config.toml
num_hidden_layers = 13
head_dim = 64
vocab_size = 6228
hidden_act = "swiglu"
norm = "rmsnorm"
norm_place = "pre"
norm_eps = 1e-05
positions = "rope"
qk_norm = false
init_std_up = 0.0249
learning_rate = 0.00238
weight_decay = 0.03
lr_head = 0.00867
batch_tokens = [32768, 65536]
max_steps = 7416
Each number is 128 + 24 x the weight over the matrix's rms, rounded and kept within 0 to 255. Layers, rows and columns count from 0.

# layer 9 MLP gate, 512x256, rms 0.161, rows 250-284, columns 128-191
[[107 113 171 130 163  91 100 162 142 115 135  89 146 122 125 107 120 109 163 130 121 155 158 125 136 128 127 147 139 121 138 121  85 119 106 115 137 111 137 111  86 138 107 110 129 154 168 153 141 105 120 175 153 139 129 124 134 173  85 159 139  99 141 107]
 [ 98 135 124 148 104 169 107 130 110 149 127 148 148 108 153 125 123 110 153 168 114 128 131 147 103 123 107 133 154 156 153 127 149 132 116  78 129 106 141 109 130 120 105  99 149 175  96 114 149 134 128 147 109 137 139 124 136 137 153 149 126 141 134 163]
 [161 117  80 151 121  99 128 111 123 141 132 124 137  98 137 144 158 142 103 169  90  95 107 182 137 116 118 115 123 126 156 116 140 130 121 160 168 145 138 165 140 106 149 100 131 134 154  84 152 181 107 106 159 176 112 131 161 133 110 116 156 113 142 136]
 [129 130 115  93 140  89 132 110 140 151 138 122 131 110 108 165 105 114 133 156 134 108 117 129  85 149 186 119 153 105 180 142 155 143 165 170 132 126 188 187 155 152 121  92 151 125 128  89 169 121 107 151  98  70 140 126 115 135 124 103 149  89 110 160]
 [152 177 171 149 178 155 155 131 123 172 108 140 112 106 102  93 146 129 144 107 177 106 135 105 116 103 123 104 119 145 145 106 127 154 145 161 111 105 118 157 100 123 135 116 126 137 124 125 126 114 133 124 119 113 128 140 142 148 120 100 150 154 125  71]
 [133 109 101 148 106 118 134 103 104 118  97 148 124 146 155 167 114 129 120 114 137 108 119 168 125 140 113 100 127  80 129 140  98  93 121 133 134 122 132  86 147 139 148 148 115 118 154 131 115  99 139 161  92 116 122 118 125  95 144 114 116 137 121 128]
 [123 151 122 131 120 164 137 122 159 123 125 136 112 101 109 152 122 126  99 147 151 122 138 136  97 152 144 153 135  90 139 119 111 151 112 102 130 124 146 150 119 124 120 104 116 117 149 154  93 100 142 122 137 140 115 146 123 132 132 113 133 115  86 125]
 [110  91 172 132  90 116 135 132 103 133  80  80 153 118 137 102 114 146 135 155 119  93 131 112 123 126 116 166 151 117 128 128  95 140  84 122 131 114 114 128  81 143 157 103 125 133 135 104  90 167 113 159 126 195 148 151 141 149  93 117 137 157 120 120]
 [130 162 156 108 139 105 144 106 118 126 114 150 117 107 156 180  89 131  94 134 131 120 111 126 166 111 117 149 123 105 110 125 100 105  84 112 112 118 132 111  97 113 102 184  86 136 132 148 136 155 142 138 118  89 141 149 131 103 150 116 133 111 113 112]
 [129 139 144 151 107 127 105 167 131 133 147 130 129 123 128 102 118 150 151 124 156 103 125 110 139 140 147 128 161 130 150 107 102 111 112 152 143  93 128 112 114 158 132 116 125 153  88 169 124 147 124 149 139  97 113 132  92 121 141 121 134 122 163 106]
 [152 146 138 176  77 126 169 127 135 157 158 139 124  91 121 131 148 117 133 116 124 167 132 128 174 119 109 107 111 125 152  92 122 125  99  89 155 115  68 121 105 116 116 108 136 123 120 139  93 130 112  99 116 123 122 139 133 109 149 146 130 136 144 107]
 [152 123 128 136 113  88 108 131 108 166 133  69 130  76 133 160 121 128 129 132 103 138 102 118 111 202 123 142 118 143 147  91 147 119 136 142 163 169 133 149 149 127 156 123 110 111 147 110 117 180 154 146 130 155 127 150 115 158 192 166 105 102 107  95]
 [ 86 153 145  79 130 133 112 161 100 140 185 137 145 148 116 118 125 103 101 125 116 103 119 106 135 168 112  92 144 157 104 115 117 118 123 138 136 124 151 106 126 160  88  99 122 150 110 103 112 158 151 164 104 140 106  70 116  86 121  69  62 153  91 113]
 [162  95 123 128 105  94 126 122 166  89 119 129 152  95 112 139 141 128 123 111  99  94 130 136 131 161 129 119 121 110  93 209 113 133 156 125 150 130 138 121 137 140 112 155 208 161 154 110 115  99 123 149  96 139  71 108 118 145  91  96 110 124 188 168]
 [129  86  89 116 109 101 154 131 132  75  97 131 123 157 143 126 106 141 110 125 149 128 131 134 136 141 180 161 169 162 133 104 123 136 140 127 107 181  97 138 121 119  96 146 135 142 153 115  71 152 139 106 177  79 131 106 117 105 108 159 143 148 160 136]
 [139 150 103 122 140 122 130 147 178 148 196 169 115 139 120 123 134 117  87 126 131 128 105 178 149 111 104 141 109 168 103 145 108 120 138 122  87 134 106 123 106 138 157 149  71 116 150 158 122 106 166 115 137 118 179 153 123 118 109 135 141 113 162 104]
 [130 113  99 107 126 131 122 122 136 157 134 118 107 162 148 148 147 152 127 120 147 120 138 152 119 121  94 112 140 124 116 103 135 157 164 109 106 131 141 120 143 118 139 132  87 105 119 119 115 146 135 130  94 146 115 105 160 104 113 123 152 114 157 140]
 [181 140 166 125  95 122 125 122 146 170 155  80 136 105 135 131 123 116 121 156 129 117  73 108  95 173 122 163 119 108 173  77 132  83 112 168 169 123 132 136 150 154 143 122 167 118 109 172 143 126 158 149 109 124 159 143 130 119 125 131 132 118 125 110]
 [ 85 164 121  96 141  97  92 156 115 114 109 102 141 147 140 123 141  98 160 128 126 162 109  78 109 158 147 128 132 153 148 123 123 135 143 122 183 114 130 144 111 145 129  93 140 117 128 111  87 132 131 124 102 100 165  82 149 152 145 138 162 146 113 149]
 [153 126 141 153 113 137 122 128 147 107 141 116 127 180 100 138 126 160 115  98 111 179 126 120 129 133  97 186 126 132 109 133  90 139 117 128 116  82 104 109 167  76 100 109 116 142 102 172 131 135 121 117 126  76 138 102 109  98 116 119 141 102 118 123]
 [151 144  95 190  95 103  89 170 166 134 122 139 102 110 124 141 115 167 132 115 127  96 172 127 132 129  65 117 150 113 131 126  95 133 124 124 177 133 132 104 121 133 134 148 151 120 137 142 110 136 112  96 142 117 131 137  89 112 178 139 108  76  58  71]
 [138 132 122 147 141 150 157 135 144 163 161  82 135 133 113 129 127  86  77 100 132 139 158  88 138 139  93 139 120 102  81  84 143 128 143 106 136 158 162 122 171  99 151 167 132 119 137  96 165 121 126 105 163 105 146 114  97 123 132 148 126 126  87 128]
 [167 115 140 143 146 139 172 121 118 162 147 135 113 103 143 117 117 121 129 126 150  94 107  88 132 115 134 120  86 181 121 136 170 112 158  73 157 148 149 142 109 117 118 112 135 146 166 141 128 141 134 131 167 150 102 132  93 147 116 116 126 103 146 128]
 [174  96 149 158 142 115 132 134 161 135 142 113 131 119 143 101 137 105 141  96 119 112 143 148 134 133 132  85  94 160 153  96 169 139 138 149 110 158 134 115 117 122 131 126 141 150 132 149 136 164 127 166 112 173 114 126 149 119 136 122  97 143 126 113]
 [157 100 113 140 139 135  97 139 106 149 123 145 130 138 147 111 106 145 130 120 115 128 170 133 151 134 107 120  88 146 152 119 148 134 102 132 120 123 134 114 142  95 106 136 149 120 108 147 129 133 135 154 137 132 130 145 144 123 133 129 144 100 145 140]
 [128 126 103 146 125 135 137 113 110  85 144 142  94 104 138 115 120 122 136 128  97 132 100 123 175 136 144 143 135 147 140 117 119 115 115 133 146 129  79 170 149 150 128 140 120 176 179 122 130 143 130 100 130 143 142 128 103 107 118 127 143 121 113  91]
 [127  88 144 113 116 133 140 145 107 102 143 112  85 104 107 180  94 139 140  42 107 103 136 114 157 143 147 175  99 113 161 134  92 135 134  97  95 129 155 132 157 145 119  55 134 116 168 150 114 161 110 155 135 144 103 120 136 146 149 158 150 161 142  85]
 [141 145 104 106 141 118 129 132 124 123 130 132 120 143 121 165 113 145 120 140 132 164 124 135 104 127 111 139 100 128 106 142 110 176 154 131 110 136  82 157 159 113 129 130 110 146  88 138 111 141 179 143 138 125 127  95 110 102 107 140 148  89  95 163]
 [117 135 152 173 153 104 138 144 137 102 136 131 153 129 157  82 147 117  91 149 106 112 125 165 109 116 121 183 130 114  91 147 148 153 177  74 138 129 122 131 109  88 112 143 157 146 110 123 120 112 122  93  78 157 120 134 139 162 157 116 152  82  96 136]
 [114 107 128  96 119 127 116 154 123  98  69 125 109 106  92 120 135 118 143 123  94 130 111 131 159 111 116  84  98 119  71 157 129 151 144 151 104 142 130  99 117 144 170 128 187 134 168 174 120 157 143 163 135 146 128 178 139 158 146 115 106 166  76 148]
 [145 167 160 167 170  99 153 135 144 121 123 154 148 157 122 143 169 106 183 135 128 141 102 132  88 149 169 114 176  96 163 123 132 135  98 127 146 116 128 106 117 129 122 142 122 116  96 145  97 158 121 118 124 143 151 122 105 120 110  72 139 125 162  85]
 [ 92 114 117 149 131 133 139 127 120 120 118  99  86 125 122 147 173 104 141 147  94  84 135 161  83 124 140 127 172 150  94 131 151 138 122  77 128 114 147 167 136 170 104  98 124 129 161 161 107 158 134 164 111 143 152  79 127 140 121 126 147  88 148  86]
 [ 96 110 150 133 166 123 106 145 152 149 145 133 116 147 101 122 135 131 166 128 137 129 111 107 102 118 129 141 163 106 103 120  85 144 122 102 112 105 155 151  92 161 160  72 128 111 108 166 136 117 139 162 117 128 156 155 134 162 130 127 141  97 112 137]
 [127 158 120 144  89 104 136 110  94  95 104 103 132  97 128  82 144  99 131 139 160 143 125 122 117 127 129 119 170 145 122 131  70 106  92 131 165 140  93  96 146 110  94 146 138 163 111 102 160  96 154 159 143 155 132 115  97 144 111  93  78 109 152  96]
 [126 121 165 123 156 122 141 103 115  92 124 104 131  85 111 122 133 107 120 166 137 137  55 143  91 110 109 119 156 146 122 183 129 128 115 153  99 149 115 142  90 167 104 172 160 143 111 122 110 138 110 106 128 173 136 163 125 127 113 120 136 163 123 111]]
# layer 9 MLP up, 512x256, rms 0.171, rows 250-284, columns 128-191
[[162 130 157 136 158 123 120 132 171 118 127 108 148  90 135 137 115 171 158  93  86 130 134 122 137 113 151 153 124 131 156 140 119 112 129 105 192 121 151 114 127 128 112 117 153 112 145 150 106 139 131 161 140 106 134 104 104 106  55 119 138 128 153 134]
 [139 107 130 148  96 118 131 138 120 142 120 135 138 159 148  82 114 145 120 132 112 117 127 124 146 138 123 180 121 123 140 120 109 163 154  75 107 127  91 133 124 127 176 129 116 124 134 188  66 163 143  80  93 133 111  95 133 132 181 105 118  92 145 146]
 [144 151  74 133 164  89 134 124  83 124 106 137 162 133 126 142 112 106 145 149 148 111 118 102 132 146  85  93 111 141 125 132 166 146 135 118  84 110 145 129 166 123  99 113 103 165  93 100 106 168 154  95 172 117 147 157 155  99 110 166 135 122 203 137]
 [ 99 117 136 121 140 106  99 161 133 121 119  77 141 163 127 155 101 184 157 121 128 103 115 114 164  92  85 151  92 160  99 139 130 121  94 117 129 105 135 164 139 139 150 100  95 138 145 146 156 132 160 134 143 141 141 149  84  96 138 112 116 124  90  87]
 [120 138 116  99 155 103 155 108 112 132 148 135 107 120 105 140 123 129 148 143 110 108 120 129 126 137 149 133 140 150 141 186 155 157 136 141 121 112 168 128 157 132 122 149 116 111 128 143 134  99 164 131 146 149 133  73 171 132 106 128 116  97  85  80]
 [109 116 141 123 159 119 120 142 136 110 124 113  87 136 168 129 131 150 118  97 137 131 141 133 157  71 140 101 142 146 101 112 106 111  94 131 143 114 121 131 138  94  80 126  77 166  75 127 132 161 150 125 117 126 140 128 136 133 155 120 150 115  99 142]
 [104 126 136 118 133 110 103 139 126 133 112 125 111 138  95 111 126 171 124 104 119 139 117 151 141 154 118 153 114 163  99 127 111 121 191  99 138 145 132 152 137 152 152 113 160 113 140 115  93 153 119 116 169 150  93 168  95 115 144 152 118 143  97 104]
 [118 124 172 136 148 114 131 126 128 132 146 152 115 120 156 108 141 123 171 106 126 127  97 126 154 146 119 156 124 139 131 104 156 115 163  98  76 145 143 160 113  80 123 134  93 127 157 142 114 121 170 104 123 125 134 129 130 144 145 128 132 149 126 141]
 [130 151 147 129  95 101 110 109  99 149 143 126 132 141 143 103 124 112 142 133 131 132 141 174 132 114 127 116  80 135 105 113 123 113 178  79 126 130 153 100 139 165 112 150  67  98 175 104 132 100 116 143 102 140 159 131 115 127  86 123 134  96 135 104]
 [180 124 124 132  86 142 147 118 159  74 142 115  86 112 164 201 124 125 134 111 142 124 143 159  71 162 114 139 126 122 152 113 126  78 114 119 141 134 104 138 115 133 130 117  95 116  83 128 117 148  89 119 144 118 145 109  86 103 114 156 133 104 128 128]
 [125 110 138 126 172 110 158  73 127 147 100 146 141 141 178 126 133 145 133 123 119 160 106 118 159 139 131 120 145 151 126 145 101 149 139 114 115 136 129 141 142  96  88 142 125 144 138 136  99 103 116 148  84  98 149 156 144 153 110 117 189 156 124 100]
 [140 152 117 132 150 169 125 120 171 142 114 143 160 133 142 134 164 107 115  89 123 110 105 132 115  94 124 114  86  98  97 124  97  71 122 130 116 144 117 122 138 167 142 124 114 136 153 154 135 123 112 140 109 141 111 145 100 117  88 124 170 174 129 135]
 [115 157 100 101 170  94 167 137 137 144  82  59 140 141 104 125 115 126 157 130 120 147 133 162 147 145 145 151 130 112 101 118  92 150 117 126 103 146 128 132 137 142 108 148 110 121 134 163 179 147 140 155 100 135 165 118 135 135 119 137 143 145 114 146]
 [157 141 134 170  68 150  99 126 106 142 128 132 148 146 144 190 163 119  99 131 121 103 106 158 107 133 138 115 118 132 167 125 126 105 117 134 129 182 111 136 113  88 114 146 134 171 104 107 123 108 107 123 127 121 139  69 137 119 152 107 136 136 155 160]
 [135  94  93 122 142 143 139 155 146 145 115 118 136 134 112 126  96 113 181 140 135 139 132 131 111 142 139 131 136 143 135  80  92 121 164 142 120 215 133 150 123 146 110 115 111 119  94 135 119 148 141 119  95 141 154 127  98 127 119 114 182 130 156 111]
 [102 122 177 132 130 114 133 156 147 149 100 148 130 194 117  99 150 113 124 106 139 117 128 128 125 141 172 106 139 139 118 129 130 123 131 158  96 126 140 139  92 157  75 141 118  95 114 142 102 132 139 109 127 104 141 167 149 141 147 117 117 139 140 111]
 [150 116 118  99 119 183 105 120 111 118 131 156 201 125 125 107 116 129 171 154 135 152 119 147 139 170 106 137 102 142 135 110 116 137 158 123 176 128 113 139  96 121 114 149 141 108 101 133  91  80 123 153 101 126 135 145 135 114 164 115 120 130  81 127]
 [122  82 155 106  98 142 135  96  88 124 135 132 147 143 157 121 154 104 123 146 123  93 133 102 146 113 113 114 134  97 128 109 122  96 129 109 100 119 107 103 132 103 140  99 122 123 122 169 152 133 105 125 117 122 115 132 121 133 125 111 137 107 119 109]
 [113 160 111 153 153  97 123 156 127 114 124 146  83  72 121 119 120 125 128 121 171 129 114 126 129 142 108  85 129 138 144 134 131 128  97 129  79 132 125 138 143 146 179  98 132 152 125 116 102 151 135 142 158  99  99 123 166 155 129 106 137 129 105 140]
 [132 135 109 145 120 117  51 140 144 117 120 159 162 138 150 142 129 115  64 109 141 154 145 113 154 137 163  98 145 133 112 193 144 112 128 128 120 123 122 133  72 151 115 137  97 169 140 140 126 134 120 165 129 131  91 163  82 139 124 137 110 134 129 124]
 [ 80 131 112 123 115  89 150 118 113 100 127 138 130 138 190 167 125 172 120 142 129 126 173 121 144 144 119 118 124 135 111 101 146 161 178 112 129 112 141 144 107 117  89 141 143 131  95 145 110 153 154 135 156 134  35  91 165 146  91 115 106  86 117 170]
 [139 141 159 161 166 120 109 154 135 135  75 145  84 142  95 123 176 142 142 141 124 105 137 131 100 140 106 168 158 146  53 129 125  74 170 144 127 119 140 132 149 118 112 132 148  91 130 142 130 153  84 111 128 135 122  91 152 111 109 102  95 104 113 109]
 [133 100 163 151 162 113 154 107 106 169 129 132 119 100 108  69 174 159 132 105 137 129 158 117 106 131 108 114  94 105 168 123 139 118 135 113  66 107 123 128 138 123 181 127 133  99 121 109 116 159  94  96 139 123 115 157 155 114 178 103 134 120 123 143]
 [126 127 150 113 149 142 133  96 134 123 135 137 141 133 116 119  91 124 138 137 112 153 123 152 125 144 146 115 167 117 132 133 113 115 116 130 148 109 111 155 141 123 131 141 124 169 121 147 135 120 163 172 148  83 121 135  98  99 161 146 177  87 109 127]
 [122 107 134 135 128 123 155 109 148 109 130 159 151 124  86 116 105 115 110 148 129 115 168 131 133 123 159 105 136 124 151 112 149 134 124 132 127 143 134 133 122 140  97 136 122 131 126 127 139 154 145 156 123 122 145 105 117 122  88 139 113 123 116 143]
 [119  96 133 124 129 114 141 147 113 116 131 113 138 174 179 140 113 139 165  97  88  85 153 137 113 114 118 158 104 108  92 138 154 128 121 173 132 133 161 130 140 109 114 121 116 160 136 127 181 151 173 152 154 149 106 102 103 143 155 161 120 139 126 112]
 [117 137 127  83  98 135 118 138 151 110 115 153 119 126 138 123 167 168 153 120 124 155 116 120  99 131 107 136 139 146 121 135 167 118  94 134 127 133 142 125  91 105 159 118 116 143 151 144 115 112 173 124 153 132 127 108 114 111 160 128  98 117 117 124]
 [113 116 146 133 134 154 118 158 126  77 158 156 143  85 164 160 144 120 119 144 149  75 138 106 106 146 130 137 137 138 104 185 163 109  86 107 124 156 149 130  94 147  96 120 154 142 170 108 153 126 167 151 122  96 114 150 161  78 163 123 136 115 122 126]
 [103 162 161 171 134 133 100 121 133 106 133 147 113 139 125 162 127 137 170 139 118 118 124  70 139 172 133 130 137 108 126 140 116 110 116 133 107 143  64 104 136 144 160 148  85 108 127 108 115 145 141 171 105  83 159 118 168 113  60  95 130 138 136 101]
 [121 136 128 104 109 132 136 156 121  75 119 115 120  90 118 153 150 132 123 127 138 124 146 154 152 136 140 162 107 115 151 119 154 136 147 132 146 128 122 142 149 124 138 113 145 107 111 133 131  99 172 132  88 153 134 128 170 167 140 133 121 137 134 120]
 [142 131 129 141  87 110 179 142 105 130 137 130 194 142 104 163 126 114  92 124 140 119 131 107 121  96 159 140 122 126 164 126 136 133 112 129 156 143 122 126 169 138 109 137 122 132 150 139 102 143 105 169 135 122 106 127 110 121 114 126 128 100  58 133]
 [149  96 138 126 111 139 150 131 158 146 132  74 118 113 149 130 203 184  99 132  79 122 172  98 120 137 138 163 174 166 126 166 132 134 115 139 151 148 134 151 119 100 124 145 163 118 122 135 159 140  89 149 104 110 143  94 116 137 125 134 135  96 123 155]
 [161 116 123 114 120 147 143  74 114  90 123 132 155 121 119 138 120 133 104 138 105 145 126  90 154 107 119 118 113 130 159  92 165 107 117 126 162 122 131 107 109 143  91 137 103 139 123 107 109 136 142  98 156 151 129 131  82 144 119 114 123 159  98 120]
 [141 136 109 168 107  78 143 101 157 155 106 135 145 151 147 127 112 137 111 160 154  98 143 150  95 110 130 142 121 106 128 199 106 137  90 147 104 131 118 156 137 125 119 102 149 146 118 134 108 121 114 168 106 119 108 109 161 176 101 117 132 118 126 113]
 [136 117 102 120 108 159 113 160 163 128 143 165 131 194 141 124 120 135  99 119 121 164 144 118 166 126 134 155 100  96 164 152 111 185 181  94 156 166  86 129 106 144 153 109 105 131 163 133 115 109 103 151 105  93 145  93 117 106 130 115  95 126 134 153]]
# layer 9 MLP down (transposed), 512x256, rms 0.166, rows 250-284, columns 128-191
[[123 110 156  91 164 127 121 167  99 117 148 140 122 108 158 125 131 157 115 134 112 131 130 109 131 131  94 115 143 128 124 110 105 136 106 174  87 124 147 156 110 138 104 159 143 141 171 124 149 162 130 116 153 122 168  85 136 152 152 135 138 162  99 109]
 [155  96 157 125  69 113 138 110 138 140 127 147 150 123 141 134 134 159 147 142 128 134 110 150 114 128 175 102 103  51 114 150  93 125 117 108 116  81 133 206 128 108 137 135 115  84 124 139 142 150 101 142 124  86  99 125  97 176 134 137 135  79 158 119]
 [178 174 101 137  99 122 118 151 110 118 104 136 111  97 114 158 181 133 130 109 134 123 117 162 143 145  98 122 109 134 132 137 104 142 122 135 123  86 139 113 118 117 116  93 132 143 153 159 102 104 121  99 111 107  87 142 132 134 112 127 191 136 112 165]
 [111  93 157 126 167 127 102 135 112 115 138 122 147 100 111 124 173 109 137  97 150 116 127 164 149 145 132 140 139 150 111 122 132 111 102 105 158 158 138 140 138  96 130 125 169 150 168 141 146 127 151 141 152 110 109 151  86 133 118 128 128 186 138 120]
 [ 82 154 124 122 115 133 172 126 106  89 115  90 131  89 140 150 144 134 105 153 135 167 174 100 114 111  87 116 105 126 104 109 136 138 121 115 102 137 118 145 129 133 118 144 135 130 137 150 135 132 115 134 129 120 116 108 147 139 159 142 116 150 115  87]
 [151 135 146 134 105 154 143 151 106 107 114 109  95 110 117 114  94 165 135 109 135 145  85 129 158 127 139  93 162 126 165 129 127  90  94 155 148 130 126  79 106 126  89 132 135 138 114 148 126 155 158 144 121 176 124 123 132 160 163 125 135 129  97 132]
 [115  94 120 108  94 138 129 132 169 123 174 121 140 135 129 139 148 138 107 176 145 145 134 126 113 116 128 133 123 103 161 131 144 142 190 124 107  93 144 151 136 124 164 113 115 150 123 169 120 129 121 144 114  90 103 125 140  87 118  91  95 129 131  87]
 [119 109 129 169 129 159 155 145 157 141 140 109 130 103 176 102 124 123 143 132 153 142  96 104 128 125 134 120 116  92  91  85 151 135 160 134 129 148 142 176  79 120  83 105 148 111 114 132 109  98 156 135 127 145 123 121 133 136 132 164 130  99 103 145]
 [119 144 123 136 111  92 106 109 155 139 151 129 161 124 133 163 170 115 154 161 144 122 116 112 142  98 128 114 127 133 129 131 108 148 158  93 133 149 138 149 123 138 117 159 133 103 135 119 101 118 109 121 127 118 143 153 143 122 108 154 130 111  98 168]
 [144 130 147 122 145 141 134 128  65  67 121 153 111 108 111 120 164 138 134 156 100 100 131 141 128 153 105 147 133 179 205  84 133 112 150 140 126 148 111 164 107 121 157 147 118 160 123 137 156 121 138 137 129 106 127 140 123 117 118 115 149 141 141 116]
 [165 140 123 133 128 103  86 133 107  87 140 151 121 139 110 115 134 154 145 121  99 106 113 106 103 105 154 123 140  75 150 145 129  99 140 121 111 135 109 122 159 156 155 106 113 130 159  78 138 108  85 123 156 148 144 112 186 135 173 115 127 112  84 124]
 [157 111 101 120 156 106  97 137 156 135 141 147 187 125 125 106 141 148 120 135 150 108  88 120  93 105 124 189 139 109 132 128 124 101 117  74 136 111 110 107 145 123 136 114 148 155 111 160 123 162 118 112 111 157 117 135 105 131 129 124 146 140 146 128]
 [159 137 137 104 150 121 138 153 159 176 114 133 146 126 150 153  97 135 114 156  84 120 153  89 133 127 133 147 125 126 117 169 127 118 150  88 142 113 103 168 175  86 139 120  91 144 166 110 108 115 136 133 122 126 194 138 164 156 148 100 135 126 122 129]
 [126 131 135 119 123 114 124 145 117 171 157 163 128 134  99 142 110 132  95 116 132 117 132 111 126 155  88 116 148 122  99 112 146  93 112 128  96 111 144 186 123 115 113 121 115 129 142 145  95 156 142  99  97 166 123 119 151  95 115 130 102  73 129 112]
 [158  95 186 138  81 143 112 104 127 128 105 106 160  94  41 130 137 140 146 134  88 152 122 117 109 130 146 112 125 143 126 122 140 123 115 130 109  99 188 108 142 129 155 122 169 110 188 112 119 123 118 115 108 106 139 139 139 137  79 159 157 153 145 109]
 [125 134  95 121 121 110 132 125 103 137 134 125 118 118 130 142 143 104 123 119 115  85 104 112 102 128 125 106 136 115 152 110 142 126 140 124 105 134 147 103 129 125 108  92 100 137 154 148 143 128  78 149 130 120 106 146 136 104 135 120 121  91 148 114]
 [153 137 146  96 132 147 135 148 156 103 139 130 142 113 128  88 102 105 105 112 159 158 132 142 151 177 136 117 136 133  76 129 132 141 126 134  92 158 103 157  79 118 111 118 122 116 116 143 158 141 151 159  97 119 128 112 175 139  92 102  94 155 116 111]
 [156  93 117 161 113 120 123 145 154  96 142 149 101 110 130 127 180 138 119 128 106 134 105 125  82 132 141 130  94 113 129  88 117 163  98 144 133 142  89 132 132 100 118 127 130 132 124 103 104 138 117  98 120 114 100 171 125 118 169 140 140 120 157 145]
 [159  85  85  87 116 121 143 134 141 118 143 122 136 126 133 159 118 123 133 106 151 121 132 132 116 145 157 119 135 135 124 138 113 153 128 108 111 127 152 146 129 128 168 129 119  87 142 108 151 127 134 120 109 152 110 115 101 145 151 113 113 146 158 110]
 [122 138 104 109 139 149 131 157 177  82 175 167 173  67 121 147 154 102 106 137  94 117 114 136 133 103 158 116 122 174 132 115 146 128 129 110 127  92 116 160 103 145 130 144 147 147 136  89 157 126 208 130 157  96 102 145 153 146 129 139 138 153 135 125]
 [117 132 137 134 137 117 119 132 110  62  98 153 141 130 110 107 153 159 121 148  89 100 109 170 154 132 146 120 121 166 112 123 112 146 102 103 103 128 121 137 141 128 151 149  97 114 150 126 100 120 129 173 160 122 114 117 165 129 124 109 123 162 145 160]
 [116 112 111 146 130 144 148 162 101  85 109 137 117 143 126 124 119 137 111 112 124 162 127 152 120 119 124 122 133  52 122 154 119 101 145 179 118 116 123 124 114 151 143 136 106 106 122 151  90 116 203 127 122 125 117 122 167 174 126 117  98 156 100 111]
 [160 115 131 140 133 125  81 126 129 186 152 153 149 131 125 141 126  92 125 120 128 103 106 128 131 131 109 171 155  83 155 119 128 140 148 121 148 147 107 115 134 125 145 112 146  87 148  60 112 159 147 100 111 152 102 135 177 154 105  98 169  76 114  65]
 [189 112 139 135 165 139 143 126 116 113 144 117 118 107 131 180 116 126 127 142 186 110  96 132 125 136 116 109 120 152 128 139 133 148 103 112 115  76 129 101 120 138 140  60 161 138 123 108 135 164 100  99 111 146 136 122 145 166 120 130 127 118 114  99]
 [146 120 128 149 140 138 104 125 125 127 123 110 120 136 145 111 115 119 122 116 120 160 125 126 126 143 134 127  86 150 122 137  91 111 198 141 140 115 134 143 144  95 141 123 122 114 133 155 137 111 126 135 116 126 118 126 133 104 116 136 127 121 144 115]
 [136 132 121 139 106 111  99 134 141 105 137  91 111 128 101 121  85 125 126 112 127 101  86 134  58 143 158 111  84  66 119 144 114 146  88 132 109 126 111 142 188 177 120  98 128 153 152 131 142 134 104 136 134 172 175 110 135 132  79 124  90 170 168 122]
 [138 117 137  96 126 115 115 147  84 159 136 102 138 102 114  96 131 119 120 144  89 159 101 173 101 109 135 156 130 102  89 153  92  77 122 136 133  81 130 131 118 158 164 185 140 118 103 128 130 112 127 171 115 142 155 103 190 100 125 141 118 143 162  94]
 [112 132  96  97 146 102 114 118 110 117 154  79 143 121 140 126 130 149 119 147 124 138  92 130 160 134 117 163 125 121 127 149 138 121 122 154  99 125 174  99 127  67  89 154 120 113 150 120 152 122 102  77 136 137  92 131 125 151 108 102 124 133 111 134]
 [ 77 125 148 125 146 101 174 115 109 103 158 117  98 134 125 132 102 147 161 156 162 125 146 133 112 109 105  98 151 138 123 106 103 156 107 112 120 117  85 102 124 154 181 137 129  98 107 122 100 173 116 148 180 125 134  93 159 138 150  80 126 131 147 162]
 [121 129 101 125 125 126 154 150 100 112 127 127 116 131 154 112 140 104 134 133 103 113 118 128 111 172 168 104 124 148  84  77 133 105 129 155 158 122 179 120 119 142 142 131 139 140 180 120 125 171 106 130 143  97 161 127 107 143 143 108 169 138 117 131]
 [157 152 130 114 143 154 140 101 129  67 156 144 114 184 152  97 143 102 157 145 119 167 125 172 103 143 163 135 102 175 117 120 190  99 118 133  89 119 143 136 131 161 150 115 124 178 117 145 137  98 113 144 125 128 141 131 131 177 161 113  93 140 110 100]
 [ 83 126 163 153  92 121 153 109 157 165  93 125 162 123 118 164 191  96 173 122 137 116  89 130  95 139 131 118 122 147 123 153 110 109 146  64 191 141 125 100  81 121 107 181 151 102  98 112 132 120 107 163  98 116 130 116 127 117 143 102 136  97 101 139]
 [136 149 117 130 139 117 114 123 110 113 115 134 134 124 149 160 186 175 124 153 125 180  86 120  83 162 123 132 129 122 136 122 132 162 116 138 124 119 158 123 134 154 152 136 110 120 128 154  65 171 153 127 141  81 117 137 137 142 111 160 137 106 137 133]
 [105 125 112 119 145 104 128  90 168 149 135 134  89 122 144 108  89 113 112 160  86 126  84 141 125 118 135 111 138 149 105 118 143  96 131 151 128 157 117 137 110 110 143 161 107  88 133 141 155 141  94 120 177 103 105 143 154  97  89 117 179 126 120 123]
 [156 136 106 156 140 104  96 125  90  87 139 113 117 128 143 106 160 126 162 111 109 131 102 117 120 162 115 106  85 112 160 118 153 116 153 105 105 112 163 145 125  99 157  80  56 112  97  98 106 137 118 109 137 118 157 103 130 168 117 105 189 152 116 151]]